{"n_layer": 8, "d_model": 224, "n_head": 4, "n_kv_head": 4, "head_dim": 64, "d_mlp": 576, "vocab_size": 7921, "activation": "swiglu", "norm": "rmsnorm", "norm_place": "pre", "norm_eps": 1e-05, "positions": "rope", "rope_base": 10000.0, "rope_fraction": 0.5, "qk_norm": false, "attn_scale": 0.125, "bias": "none", "tie_embeddings": false, "parallel_block": false, "init": "trunc", "init_std_qkv": 0.0559, "init_std_o": 0.0559, "init_std_up": 0.0559, "init_std_down": 0.0, "optimizer": "soap_variant", "lr": 0.00543, "lr_mult_up": 0.6, "beta1": 0.95, "beta2": 0.95, "lr_head": 0.00823, "warmup_steps": 200, "schedule": "wsd", "decay_fraction": 0.933, "decay_shape": "linear", "final_lr_fraction": 0.0, "batch_tokens": 65536, "seq_len": 1024, "doc_mask": true, "train_tokens": 179500000, "steps": 2739, "dataset": "wikipedia_en"}
Each number is 128 + 24 x the weight over its row's rms, rounded and kept within 0 to 255. Layers, rows and columns count from 0. The size above them is the row's rms in percent of the matrix's.

# layer 3 MLP up, 576x224, rms 0.0808, rows 203-213, columns 0-223
size [104  96  97 102  99  97 106 104 101  99  98]
[[142 129 140 120 118 142  85 169 165 146 145 138 139 148 134 133  92 154 159 139 157 148  81 121  90 114 109 171 118 125 154 150 151 184 176 131 134 110 135  95 122 116  81 133 123 141 132 109 132 165 102 124 118 119 138 152 114 136 135  96 115 104  91 130 141 116 152 148  95 142 151  81  95 146 118 169 100 124  97 144 114 160  93 102 126 135 104 143 160 192 118 136 117 193 113 131  84 158 184 135 116 108 155  68 120 108  96 133 145 157 125 132 119 132 135 158 162 150  88 173 113 117 128 144 128 122  73 130 116 102 136 128 119 138 166 103 119 116 147 129 122  78 123 124 141 171 126 150 140 116 171 124 136 146 125 137 128 147 117  95 150 157 133  86 109 150 139 137 190 115 145 142 134 129 128 106 159 106 121 159 170  95 142 142 101 142 114 134 105 144 156 107 111 158 151 123 156 123 165 167 175 110 141 119 103 120 126 145 106 153 150 127 114 147 129 122 134 146 135 147 144 151 144 165]
 [143 117 118 156 127 135 112 139 140 115 154 119 161 152 131 134 177 124 144 104 127 165 120  69  76 142 140 133 140 160 126 142 160 123 130 135 109 103 134  93 117 131  94 139 136 167 121 140 153  78 169 114 124 103  81 104 146 138 146 141 142 120  92 125  54 136 128 138 126 140 110 148 149  98 131 170 120 110 147 125 116 152 135 147 116 101 127 134 153 105  82 140 155 136 127 114 134  94 134 146 103  91  78 125 119  92 147 123 148 123 114 118 125 133 126 117 113 140 127 134 125 163 170 137 125 129 104 122 114  91 184  97 121 109 149 140 115 118 137 114 115 123 187 111  96 124  72 175 173 199 133 114 108 102 133 109 135  88 138 163 120 109 145 111 110 107 112 123 106 125  99 134 132 118  89 134 135 110 151 108 122 140 146 117 147 112 111 104 155 117 153  71  94 147 143  89 167 150 119 112 124 180 143 139 136 149 157 140 148 131 131 106 158  84 133 160  81 131  97  87 173 115 142 140]
 [ 93 140 104 140 120 119  62 117 111 132 128 126 105 137 140 123 154 133 157  74 148 120 152 135 153  83 119 152 107 126 108 171 144 167 148 159 148 113 112 107 167 114 132  91 114 132 116 143 153 176 130 117 119 139 156 123 143 178 105 115 121 141 130 176 157 150 131 135 100 110 112 127 104 148 180 137 113 128 165 100 126 149 175 105 114 125 141 161 155 121 125 136  91 107 159 141 139  90 114 146 147 147 146 177 149  99 119 115 131 182 156 116 137 134 135 127  96  67 122 104 141 109 143  77 113  83 136 155 129 156 123 106 112 127 112 125 119 113  96 114  85 130 119 116 146 161 102 133 140 117 125 126 133 142 165 139 117 139 116 115 142 108 120 139 122 132 139 109  97 169 147 102 158 102 168 141 141 136 141 125 143 162 122 124 183 115  85 118  78 133 115 146  91 175  93 143 126  99 141 135 145 142 155 141 183  81 132 132 170 171 159 150 131  88 111 110 123 120 161 122 139 130  95 108]
 [163 111  72 104  85 114 113 127 121 129 136 153 148 130  79 118 115 124 103 155 115 110 164 143 119  95 160 137 143 119 110 108  96  94 102 143 106 136  90 126 157 132  98 154 134 148 134  95 103 163 138 107  78 146 126 113 123 129 146 141 134 104  94 135 127 160 146 126  87 126  98 179 136 152 139 139 135 103 178 117 138 155 113 172 111 158 116  91 107 142 127 100 111 145 160  89 130  92 135 112 156 143  97 135 156 129 118 141 132 113  99 145 114  83 143 137 159 143 137 118 152 155 119 161 140  85 133 109 115  75 119 180 159 139 166 109 124 128 124 147 129 116  97 140 131 127 112 142 152 102  97 124 128 169  97 136 152 134 152 132 156  97 169 108 110 116 151 153  97  71 133  96  80 167 167 102 118 107 119  91 140 119 152  84 118 161 162  88 134 163 152 129 165 142 166 118 147 118 152 150 111  94 137 130 107 142 165 127 156 117 158 131 140  90 126 113 141 170 120 118 126 118 116 128]
 [142 133 127 140 132  94 128 145 116  92 164 123 125 144 114 163 140  80 143 153 131 163  93 118 103 114 104 103 145 177  84 123  77 145 116 132 136 107 125 154 152 152 131 122  97 134 104 130 132  91 151 155 130 110  93 129 132 130 134  90 117  68 157  82 141 132 114 132 136 141  84 152 164 103 139 151 155 114 127 130  61 137 183 191 116 103 142 145 124  52 102 137 160 122 158 115 134 100 118 116 138 119 144 100 128 183  99 136 136 107 134 142 102 142 131 139 147 169  68 144 138 123 126 142 126 140  93 137 152 158 148 129 112 135 121 135 123 144 108 131  79 122 140 129 113 127 113 175 134 119 143  76 146 144 129 131 129 132 118 134 118 133 175 154 102 114 186 126  83 131 114 134 111  92 156  88 114 156  99 128 141 109 167 132 139 111 132 118 115 116 105 132 114 124 179 146 114 122 141 124 170 136 113  71 108 122 151 139 140 101 143 122 120  93 135 130 141 121 156 135 153 171 126 143]
 [110 143 161  82 107 139 137  93 147 129  96 108 143 123 171 126 118 157 125 104 174 138  87 118 112 140 136 115 127 156 118 168 154  93 132 108  70 132 134 111  90  93  93 102  98 150 121 126 102 100 110 138 155 110 134 111 115 108 136 112 143 117  89 120 128  82 105 116 149 150 149 123 133 138  78 186 108 100 138 116 113 188  93 154 108 122 134 147 163 154 100 113 130 103 108 133 154 141 135 104 104 178 100 128 133 114 147  77 127 113 148 130 127  94 110 150 184  95 136 135 167 140 177 108 116 112 111 115 129  76 160  78 133 122 167 119 133 124  99 131 147 139 124 142 133 140 140  98 176  99 120 126 143 158 128 145 100 124 143 141 108  92 177 140 118 116  99  90 114 119 133 128 131 134 125 149 106 138 132  98 129 129  76  96 137 113 145  95 139 100 115 139 160 159 100 139 161 137 127 140 112 156 158  86  86 153 114 147 119 143 126 114 108 123 129  88 114 114 126  91 160 103 110 146]
 [118 139 123 140  79 135 120 146 159 107 134 132 133 115 138 145 112 124 146 134 151 127 146 112 124 108 125 115 138 138 165 135 163 133 132 125 145 107 173  99 113 114 148 181 112 161 117 105 130 152 144 103 144 119 109  91 119 149 123 152 147 164 123 168 108  92 136 110 109 129 148 155 120 172  58 155 130 136 123 148 136 164 149  84 134 139 116 113 140 127 117 118 133 115  98 124  64 152 130 116 134 161 114 178 145 134  79 123 141 153 145 132 126 125 127 139  86 159 105 112  96 101 136 136 125 157 143 121 107  81 114 147 105 134 119  88 140  64 132 111 119 128 161 121 136  86 134 142 137 162 158 116 132 101  92 139 139  67 128 139 142 151 109 123 106 113 131 147 135 110  90 123 173 120 159 107 168 123 171 142  83 122 160 167 166 108 138  69 163 125 186 129 108  96  87 140 130 120 122 112 128 117 152 159  86 108 125  75 143 125 147 135 169 139 136 103 145 136 144 109  99 162 162 124]
 [122 141 141 102 166 161 137  78 165 167 142 126 152 141 108 147 162 183 128 124  91 124 140 157 127 178  99 120 120  87 125 126 132 156  94 152 139 174 110 127  96 131  75 130 126 126 121 120 120 144 150 116  99 141 136 150 121 101 163 114 116 114  96 132 122 164 100 118 141 148 118 139 133  67  88  99 115 110 119 152 125 148 106 160 181 104 120 131 118 162 142 104  95 165 111 105 123 159 131 146 120 101 122 101 130  84 117 141 129 116 120  91 123 151 145  71  89 116 134 159 152 121 145 144  98 123 139 112 158 117 147 129 127 102 125 131 143 171 120 172 109 139 116  92 171 107 124 106  98 101 128 122 143 163 128 165 117 105 134 155 110 146 123 151  86 180 108 154 120 119 155  79 134 121 102 194 106 124 120 149 135 119  89 143 115 174 179 130 115 157 122 110 134 138 124 131  99 106 111 125 120 154 137 143 172 141 156 109 156 144 109 129  92 109 144 153 165 118 108 136 117 127  89 136]
 [139  95  96 111 161 107 123  87 102  90 112 135 140 146 103 130 136 156 132  95 145 151 107 163  61 109 140 115 138 111 182  81  89 124 180 150 136 113  65 152 105 116  97 112 122 112  79 164 130 151 175  57 144 115 130 161 115 157 134 118 116 138 155 167 135 128 146 138 106 102 116 126 158 162 143 119 146 149 144 147 170 127 149 160 102 114 129 107 100 137  95 120 109 129  83 115 118 120 168 141 118 123 118 156 113 108  82 103 114 182 136 111 117 129 100 123 144 115 146 106  73 119 128 125 117 153 119  88 147 140  92 123 135 162 174 103 132 111 106 133 137 120 126 119 128 104 144 107 117 149 139 131 132 118 141 113 142 143 107 140 140 159 134 106 110 156 141 114 162  84  96 140 130 105  96 148 139 110  97 113 137 132  85 135 115 132 149 162  93 115 106 116 137 111 145 147 143  88 141 150 113 157 121 157 123 143 104 157 147 163 135 151 109 128 146 158  67 105 121 132 114 136  87 124]
 [115 147 139 156 133 153 130 136 146 143 127 123 154 137 111  87 128 128 104 119 155  98 163 102 141 119 138 146 126 118 161 155 124 103  83 111 134 131 159 151  81 122 108  92 141 119 118  97 160 121 126 120 135  96 132 175 110 104  95 163 154 130 161 125 106 141 119 122 118 112 105 155 159 116 171 114 147 142 134 130 154 137 125 117 134 164 134 102 114 172 148 135 124  91 166 149 143 131 116 170 106 134 133  88 142 152 134 135 104  78 130 108 120 150 123 102 125 124 111 147 130 120 121 165  51 100 117 127 127  92 141 107 136 138  91 120 160 154 149 130 139 157 115  76 151 126 106 149 135  89 132 134 102 156 134 143 117 126 158 133 102 110 111 178 131 114 159 150 127 127 125 135 149 177  96  96 126 129 125 122 105 117 107 127 123  85 152 132 120 129 106 139 151 132 210 140 151 133 235 112 104 129 163  98 117 108 135  66 112 126 164 136 121 148 133  77 123 160 131 122 107 137 130 151]
 [163 110 144 145 143 115 154  98 118  70 129 172 165 115 146 161 172 112 105  95  77 109 189 153 159 131 122 119 127 129 141 134 116 130 151 134 153 149 176 121 139 116 134 117 144 141 143 130 138  87 102  79 131 155 120 141 119 148 136  95 123 120 182 149  94  91  89 106 130 163 159 145  97 112 141 132 101 121 154 104 104  95 101 111 129 141 124  99 145 122 124 133 110  87  99 100 121 155 180 130 142 144  93 155 184 137  88 128 159 160 136 117 105 112 139 123 130 173 145 145 151 139 112 118 116 161 107 116 151 125 134 124 112 114 137 122 150  72 101 129 106 130 156 100 133 103 140 102 121 126 124 110 140 108 127 126  96 175 143  97 114  95 157 118  99 111 153 158 139  97 137 162 165 146 139  85 130 170 147 141 145  95 148 147  54 133  86 131 128 166 148 118 104 145 109 131 108 161 110 127 108 108 103 151 113 122 129 127 173 114 142  94 122 119 128 147 142 118 126 134  89 124 124 101]]
# layer 3 MLP down (transposed), 576x224, rms 0.113, rows 203-212, columns 0-223
size [ 94  87  96 102 103 100 101 107 101  96]
[[115 147 124 134 108 106 152 121  80 166 150 141 118 131 136 120 125 152 110  99 149 133 135 128 141 136 141 164 118 135 135 151 108 117  95 124 165 115 137 140  93 142 149 160 153 107 126 174 112 139 139 176  99  92  78 148 131 141  75 154 142  92 120 185 133 126 101 137 114 148 116 181 120 138 132  63 156 110  96 139 130 110 145 109 146 123 155 145 130 132 152 168 131 142 132 117 147  92 141 111 165 115 122 143  83  89 108 112 113  96 125 100 143 169 142 152 107 103 129 121 156 141 137 111 123 122 160  96 165 120 150 121 119 151 147  99 111 151 169 116 116 149 152 173 107 144 110 153 128 131 102  99 107 162 121 174 141 112 150  84 106  98 116 129  94 141 116  88  95 155 128 165 147 137  65 146  94 147 164 127 117 135 125  99 137  78 115 136 152 106 101 158 189 140  78 146 112  96 116 158  98 131 121 129 136 121 136 111 135 157 120 137 130 117 168 116 134 162 156 159 157 120 136 134]
 [105 147  99  99 123 113 137  55 128 122  96 135 158  85 114 139  97 105  93 107  96  78 141 134 167 106 110  97 115 124 120 133 134 117 119 105 159 157 123 159 152 131 136 125 129 103 125 107 111 159 117 149 103 131 200 153 105 104 118  98 123 148 153 118 122 143 173 179 132 118 113 141 119 124 120 121 154  86 107 105 114 112 142 114 160 132 165 113 122 176 177 128  97 149 108 148 106 126 111 137 182 133 123 151 157 114 119 116  83 143 128 149 128 108  83 112 144 112 117 129 124 126  93 137 107 114 152 118 119 158  89 168 140 122 121 100  86 113  99 113 134 124  71 152 153 110  82 132  96 115 138 129 185 145 150 113 109 157 156 130 143 162 160 147 113 105 114 120 142 119 141 110 159 140 140 124 115 102 110 114 163 106  73 148 113 145  94 125 112  97 136 163 135  91 129 131 153 144 131 117 181 127 127 106 117 129 117 144 114 165 142 121 133 138 105 135 154 103 140 176  80  97 126 159]
 [120 141  92  82 134  96 100 147 153 152 145  97 116  99 122 145 155 155 128 135  96 104 150 172 120 127 132 163 142 121 127 129 165 129 119 131 141  93 127 121 143 164 164 134 111  90 119 176 126 119 125 174 118 156 125 161 187  91 116 106 125  86 118 130 159  99 124 101  95 125  98  97 141  99  95 117 148 145 142 138 134 126 122 178 116 115 111 121 132 173 120 130 109 136 128 139 124 130  87  87 143 138 138 180 160 136 122 112 104 157 169 141 118  83 179 154 114 140  96 109 104 118 100 156 119 139 125 164 145 100 136 105 120 139 186 156 111 110 117 136  71 131 117  92 146 153 128 152 111 134 151 157  94 146 138 128  93 134 112 119 141 183 133 168 142 112 157 145 143 102 129  86 142 134 133 115 140 104  99 107 179 111 163 131 148 116 127 113 142 144  83 170 121 175 168 126 126 107 115 157 122 153 163 113 132  98 145 147 136 121 121 114 116  98 139 113 180 151 159 118 132 134 128 155]
 [171 167 136 159  65 133 158  87 135 101 156 166 146 124 156 181 104 129 106  92 150 137 129 121  95 149 139 161 168 130  91 146 142 157 145 147 119 129 111 120 143  96 124 136 118 123 143 137 182 142 155 107 118 122 113  85 147 129 119 122  99  97 136 113 130 151 108 113 110 137 144 164 143 150 133  96 168 113 152 143 106 146 105 116 121 117 128 123 132 146 140 152 148 113 139 124 183 117 127  85 126 141 118 134 144  87 130 111 154 138  90  78 120 144 134  81 150 164 138 177 121 140 131 127 112 107 134 132 155  94 156 172 126 158 138 138 127 112  68 131 160 136 116 162 108 184 142 123  96 108 106 136  82  88 120 130 129 134 143  88 141  98 122 142 122  90 166 129  84 106 108  91 152 126 104 176 151 104 114 119 109 136 130 199 129 122 122 153 146 159 110 124 123 112 140 108 118  91 134 120  97 114 160 118 124 125 113 125 143  85 142 137 134 169 127 134 111 115 100 161 129 168 136 152]
 [151 175 133 153 149 111 143 134  90  72 145 138 148 115 150 138 103 126  85 149 182 149 129 109  86 136 142 155 101 130  82 132 137 123 159 142 122 125 110 120 144 190 122 138 153 126 136 103 146  81 127 151 115 168 129 119 123 141 106 118 130  88  92 138 112 119 143  90  98 115 102 107 148  92 113 183 104 132  95 129 111 140 133 130 106 139 129 144 135  77 146  99 149  90 108 152 151 161 162 136 137 123 132 103  97 116 131 120 108  77 134 117 132 119 119 145 116  84 180  84  78 109 165 129 143 104 164 123 150  93 161 128 136 128 135 121 132  86 162 132 145 171 163 128 117 124  92 119 139 126 136 107 121 159 145  85 116 146 130 114 152 147 139 100 113 113 130 167 122 144 116  91 128 182 105 109 102 143 109 109  93 147 129 104 128 159 119 148 147 127 143 102  95 140 142 148 115 134 103 140 135 141 140 133  93 136 134 122 137  33 128 119 113 119 160  89  94 144 123 137 146 128 135 155]
 [154 155 122 137 148 167 108 145 148  80 127 108 135 123 120 140 138 188 107 160  90 117  73 133 147 140 118 139 105 111 138 116 132 137 147  97 159 117 117 138 111 133 135 113 151 121 138 143 136 127 107  94 125 105  97 127 126 153 125 118 112 119 142 120 157 129 119 113 113 141 134 138 144 129 169 119 133 166 147 152 143 132 163 151 118 135 104 111 124 126 132 109 131 142 107  90 122 129  87 146 143  74 105 170 119 116 123 131 118 161 118  96 166  87 140 131 159 120 134 156 146 148 148 146 136  56  91  89 124 160 129 113 118 113 128 110 132 141 116 177 118 182 158 146  95  72 144 142 125 120  90 144 110 181  95 159 132 148 179 164 127  97 154 132 116 104 113 135 102 142 119 114 166 110  96 107 127 130 140 148 112  92 145 117  78 169 118 133 121 109 136 105 119 133  83 152 143 101 147 181 123 117  92 123 147 126 157 115 111  91  90  74 125  78 150 152 118 106 179 129 147 122  93  93]
 [ 86 131 119 143 164 118  72 135 166 158 158 142 141 121 126 187 129 126 101 118 132 135 148 141  98 140 153 131 118  94 134  96 196 116 114 104 114 132  87 162 118 136 149 137 102 110 114 110 106 125 114 132 110 116 125 130 148 154  93  89 108 115 133  96 109 120  87 153 116 115  93 145 113  74 137 139 124 136 162 132 144 137 171 146 128 120  92 161 116 143 164 149 135 152 174  90 146 112 171  75 120  95 115 115  62 125 161 108 171 152 133  75 162 107 153 139 153 126 143 124 120 139 104  96 170 139 148 159 136 124 139  92 116 141 162 127 102 149  80 163 136 111 110 125 108 169 118 112 156 119 148 134  88 129 133 126 122 125 134 139 128 135 124 128 110 150  77 118 131 151 121 136 111 116 137 134 125 160 116 130 137 163 112 107  88 121 127 115 139  72 125  80 135 149 162 139 114  99 115 101 125 176 122 136 129 131  68 107 137 147 132 121 152 147 115 140 114  94 105 143 124  77 129 130]
 [113 148 109 109 169 147 121 171 155 116 118 143 133 174 172 146 121 170 115 123 121 131 137 143  90 114 144  71 128 121 131  96 142 132 133 140 142 160 120 101 143 107 112 150 108 162 144 102 144 127 126 117 108 163 129 118 148 175 127 141 130 134 122 161 158 142 161 149 124  88 183 154 114 119 118 122 114  99 151 154 104 115 148  96 172 129 103 133 179 124 130 134 136 134 134 144 126 115 156 131 134 126 103 113 103 112 210 155 134 119 171  72 134 125 122 141 162 141 130 116 135 121 182 121 140 177 139 114 128  80 131 106 171 114 180 124 142  89 114 122 126 115 107 133 156 128  61  85  99 143 122 122 152 142 129 126 145 134 141 113 131 137 133 138 112 102 177 108 144 200 158 156 137 107 156 127 118 143 114 124 151 132 121 118  95 119 121 137 149 114 180  88 109 140 101 192 110 129 104 117 113 150 119 159 128 147 119 129 135 150 133 152 145  91 144 131 119  97 102 106 160 104 121 104]
 [104 153 134  81 120 125 101  55 117 151 115 103 131 143 129  84 133  99 139 129 186 118 126  98 111 121 135 171 117 107  86 111 121 106  96 121 110  76 106 102 128 115 131 151 125  98 136 102 193  95 130 140 114 127 141 111 150  74 107 103 150 142 146 160 107 172 134 138 141 130 105 177  97 103 123 161 116 119 111  92  89 120 159 131  91 163 153 105 106 114 144 109 113 153 129 130 152 113 123  89 133 145 172 114 154 161 131 104  71 106 106 122 132 130 121 142 139 147 146 111  79 116 108 123 141 122  89 123 152 128 142 117 155 127  96 133 118 158 118 115 113 108 117 106 144 100 124 137 121 101 187 114 119 129 180 158  83 138 183 115  84  93 130 141 105 136  92 109 146 135 118 117 123  95 119 136 122 171 122 122 141 149 118  97 118 111 130 146 150 134 155 102 127 176 107 118 108 147 100  92 169 127 116  94 127 147 169 129 111 116 130 127 137 130 157 148 153 127 112 156 110 100 133 135]
 [140 127 139 157 135  67  92 189 106 138 106  68 112 173 102 131 180 120 154 148 139 130 104 150 123 125 110 144 130 140  93 160 124 110 130 137 168 135 118 137 140 129 160 151 141 158 155 133 133 165  88 107 114 133 151  53 111 121 170 100 113 124 134 106 126 130  81  92 110 155 122 104 100 107 129 176 118 148 146  96 125 150 132 111 133 128  99 124 118 120 108 109 140 159 139  97 128 166 121 146 145 138 142 173  97 170 128 114 136 167  89 127 161  89 149 168  93 118 154 119 128 107 142  97 182 121 136 111 149 133 122 102 142 109 134 155  74 123 127 141  93 118 116 176 122 146 160 112 129  99  89 112 146 117 120 157 132 111  96 142 105 161 117 156 141 141 108 118 110 104 132 169 163 159 152 151 125 137 139 169 115 129 133 103 119 157  93 162 135 119 103 140  99 142 141 135 107 104  91 134 142  98 120 150 129 150  91 143 140 160 106 117 125 124 132 104 122 135 139 143 140 110  82  89]]
# layer 3 MLP gate, 576x224, rms 0.0802, rows 204-213, columns 0-223
size [ 92  88  98  95  97 106  97  95  99 100]
[[127 112 191 139 182 126 134  79 130  78 103 132 145 127 145 139 128 118 107 121 145 184 151 134 151 149 155 175 135 141 125 120 157 120 147 112 134 139  99 112 110 137 144 107 134 110  99 145 143  69 115 109 132 155 148 108 109 132  98  95 131 121 113 100 173 123 128 155 170 162  91 119 139 117 141 109 125  96 127 161 118 104 196  99 143 126 146 126 143 153 152  96 111 161 141 108 116  86 138 126 124 173 111  79 130 148  97  79 157 130 132  94 139  93 119 142  95 123 143 125 125 143 128 108 141 156 120 116 117 137 118 125 144 118 137  95 106 128  84  76  99  92 120 116 137 161 146 107  98  99 138  69 168  74 102 115 130 160 133 138 139 191 118  93 141 100 131 117 152 111  95 142 149  78  97 149 105  99 152 106 114 120  95 153 132 148 119 120 153 108 113 120 110 130 137 148 105 129 120 129 105 105  80 124 135 136 113 153 136 129 131 102 123 117 128 134  79 114 135 139 119 120  88 140]
 [166  93  94 165 111 119 147 114 162 147 145  89 146 137 128 109 124 157 151 142 104 121 147 125 140 128 109  98 143 139 136 116 127 139 143 105  88  96 135 115 142 105 121 123 133  97  97  93 120 113 101 171 125 143 120 122  94 119 141 157 161  96 114 124 144 130  87  99 137 121 171 149 135 119 127 145 129  96 180  83 124  83 115 155 141 154 107  87 150 110 142 106 152 126 121 118 102 172 103 127 133 102 131 132  87 156  79  96 120 127 149 136 125 111 131 147 104 162  99 113 121 144 125 166 104 131 138 137 120  84  97 114 164  78 116 187 123 139 143 170 142 132 189  94 143 127 125 157 138  99 139 131 113 130 120 123 134 125 161 172 136 115 163 126 123 136  99 133 130 136 135 157 152 166 108  92 103 153 141 120  99 128 147  88 132 128 144 147 129 109 181 115 189 114 160  90 121 124 127 115 127 137 116 131 120  69 132  92 123 124 126 112 131 174  97 143 156 115 124 141  83 177 146 181]
 [180 157 115 108 113 148 126 117 132 125 147 107 161 127 114 135 139 126  93 142 120 144 107 168 129 101 152  50 145 133 127  94 146 171 150 144 101  60 146 138 107 134 118 125 134  90  90 137 152 135 135 114 104  91 141  83 130 120 139 114 151 144  76 100  87 146 137 161  95 168 167 121 155 114 109 134 140  97  98  96 116  88 129 125 105  89 124 162 115 127 136 124 110  98 103 130 168 103 144  98 114 132 123 111 160  63 103 106  97 102 131 111 172 134 161 126 119 155 128 164 165 128 137 130 133 122 139  89 100 103 125  93 177 143 104 127  91 130  74  99 114 101 138 116 132 125 145 139 124  93 122 120 130 138 148 110 162 112 129 145 136  89 134 144 117 119 145 119 112  99  88 155 116 123 111  98 152 109  69 155 138 142 156 129 164 144 115 152  91 163 144  85 112 140 143 139 128 103 150 130 118 152 135 102 153 157 145 151 153 101 123 128  93 113 122 133 130 165 136 101 126 124 138 126]
 [146 148 138 148 147 108 105 136 107 115 161 136  95 127 144 133 107 129 145  91 156 138 143 128 171 148  97 128 107  78 109 169 133 108 128 174 109 119 106 120 100 106 124 157 109  95 117 158 103 154 129 158 156 171 133 158 112 162 106 147 149 124 102 151 121 169  88 112 112  93 108  87 181 109 124 157 169 140 136  97 124 142 144 135 103 132 136 150 140 126  85 111 106 111 155 121 113 135 164  99 121 112 135  97 184 164 157 112  97  98 117 153 143 153 113 131 114 157  98 146 131  98 129 112  87  87 123 150 115 140 127 118 120 133 174 136 159 117 125 134 128 133 107 143 116 136 163 151 140 123 132 157 136 117 106 117 131 114 181 123  81  71 167 100 102 173 131 139 114  93 129 140 137  95 131 126 164  57 144 148 117 144 159 147 126 164 153 113 112 128 142 165 136 160 140 133 125 131 161 113 130 107 159 131 152 135 135 167 145 105 145 133 132 181 124 103 112 120 113 128  60 129 158 134]
 [117 114 131 113 131 139  91 130 111 127 125 127 137 111 158 127 129 125 139  97 158 142  91  91 100  85 164 129 114 161 160 128 127  87 122 156  90 149 140  67 136 126 137 118 125 140 143 115  98 115 156 179 172 133 142  86 156 142 118 164 117 107 117 133 128 105 103 110 170 148 146 116 132 121  93 100 110 101  95 109 168 168  88 143 144 114 168 120 133  93 117 143 134  72 115 137 124 126 156 112 109 142 123 123 131 115 100 102  81 167 157 148 104 135 144 125 148 104  99 138  91 165 144 143 137 150 129 142 135 103 143 125  79  93 142 158 111 105 126 128 146 153 103 128 127 133  94 103 167 150 124 125 118 164 166 111 136 125 111 171 135  85  98 151 102 124 102 108 106  92 151 143 143 158 134 139 142 166 137 147 175 156 140 115 151 116 136 122 102 132 159 121 154 174 132 164 132 167 161  98 117 191 123  83 123  99 142 143 136 169 108 110 110 131 111  72 160 137 108 118 127 116 151 142]
 [129  94  97 124 160 143 165 113 151 110  74 112 170  98 143 117  74 169 119 103 144 109 107 117 150 113  70 116 125 127 100  78 158 139 137 151 112 155 109 182 112 109 100 128  93  89 104 146 112  91 121 157 137 148 122 130 136 147 115 119 134 131 129 134  87 123 134 188 156 109 136 149 127 112 127  76 107  99 159  99 121 106 165  90 162 117 114 151 145 122  91 138 121 114 123  89 118 183 134 149 138 153 164  86 136  92  88 166 133 140 156 124  93 157 106 148 158 150 109 109 152 107 165 116 126 165 108 130 146 128  95 109 113 158  90 104 124 119 113 168 132 115 140 153 113 130 120 158 150 146 118 150 157 135 154  90 133 127 135 136  80 112 136 125 126 113 114 153 142 128 122 129 139 138 127 123 105 111 113 136 135 178  77 125  99  92 129 128 110 127 129  97 135 127 124 121 167 155 131 133 115 166 136  95 159 148 119 143 161 122 116 138 118  88 185 162 111 134 126 117 117 163 147 112]
 [116 148  91 130 137 117 137 131  75  96 130 131  64 147  98 158 151 104  97  99 134 140 133 159 157 111 137 128  87 151 108 165 105 157 155 103 134 112 121 115 121 130 153 126 121 108 169 145 105 141 139 138 146 108 137 188 112 119 104 168 117 162 159 109  96 124 119 131 142 100 127 147 123 140 125 147 132 155 139 143 107 101 156  47 117 160 140 114 119 148 151 113 164 117 143 140 134 116 103  97 153 150  83  94 143 148 135 133 106 110 120 128 167 119 148 139 119 166 197 169 115 102 111 130 128 179 106 118 115 152 156 123 147 109 142 126 118 114 135  86 131 113 154 126 123 107 114 148 136  80 153 163 136  85 118 115 132 155 108 162 143 130 151 187 154 109 128 141 139 155 129 142  81 104 129 126 147 140 114 143 153 142 173 152 124  91 123  90 162 137 139 108 105 148 121 142 146  92 121 147 118  97 137 131 111 133 183 102 148 167  98 127 127 122 154  94 111 131 144 103  86  98  99 143]
 [126 133 120 104 116 144 155 148 168 144  95 114 155 116 142 110 144 125  93 110 144 147 173 154 124 146 117 100 121  96 116 103 122 127 116 143 166 107 129 146 139 102 150 171 150 143 116 155 117 147 154 112  74 122 117 129 136 130 134 122 165 131 113 100 142 126  83 118 144 122 155  80 139 138 112 142 134 106 104 170 116 155 117 108 117 123 128 131 124 134 128 164 107 128 114 165 156 129  53 126 151 117 167 125 125 112 120 106 133 127 181 120 179 113 117 145 132 152 127 137 135 129 175 117  92 142 136 124 109 116  98 153 103 125 129 112 144 148 142 158 111  84 173 125  87  84  94 153 123  98 116 140 117  79 131 114 123  97 127 145 103 139  69 140 152 109 161 127 131 116 115 150 126 122 109 116 113 122 144  87 145 116 119 115 162 121 113  92 121 172 178 119  74  88 174 124 145  77 135 149  91 109 178 160 142 111  96 122 111  88 160 135 151  81 121 156 106 144 183 120 121 109 139 123]
 [165 134 128  83 135 145  54 120 120 126 148 107 164 106  99 142 150 131  99 109  98 124 114 143 162 100 120 133 123 129  81 124 128 133 124 132 156 155 151 123  91 156 108 125 109 135 135 153 126 129 100 151 155 162 112  72 164 151  94 106 156 134 100 110 119 159 149 152 169 152 107 133 124 148 124 132 112 141 154 131 131 111 159 123 130 104 112 141 141 139 127 152 106 120 116 132 152 135 135 146 173  87 130 164 136 133  83 134 152 138 153  99 157 132 166 134  94 120 110  96 136  96 135 133 118 138 130 108 150  95  76 138 134 130 107 119 142 107 121 134 109 148 133 147 154 120  88 102 121 145  95  69 126  88  93 138 143 187 134 126 140 132 129 125 124  77 131 140 149 180 153 106 170 118 166 167 103 131 149 139 172 124 134  97 132  98 129 108 106 142 115  90  97 129 135  88 145 122 112 137  89 140 106 134 108  84  98 150 121 202 140 141 135 114 145 153 138 122  89 174 156 162 149 123]
 [139 127 156 127 137 106 101 123 146 140  85  98 130 113 106 135  89 183 120  97 117 166 138 118 116 126 180  80 140 126 138 150 158 154 146 141  83  97 109 104 123 129 123  89 118 116 133  51 119 141 154 141 155 132 189 129 166  71 171 118 116 150 111 111 122  93 182 103 122 144 104 170 170 139 124 100 166  98 147 133 132 143 121 112 107 111 146 132  99 146  87 125 125  89 103 113 156  76 166 118 131 111 121 127 110  99 152 141 146 112 132 102 144 138 121 137 138 134 101  93  84 103 113 183 122 132 136 147 157 134 137 129 101 115 143 119 109 171 103  88 127 125 126 128 168 158 131 111 136 100 174 156 139 137 135 159 122 116 121 128 127 123 147 123 110 150 116 117 128 132 127 140 116 137  97 133 138 137 135  90 129 162 103 138 122  94 124 136 173 125  82 127 117  88 111 168 118 135 160 154 161 108 141 110 154 118 127 142 132  67 134 161 149 159  92 141 123 147 135 146 128 108  96 146]]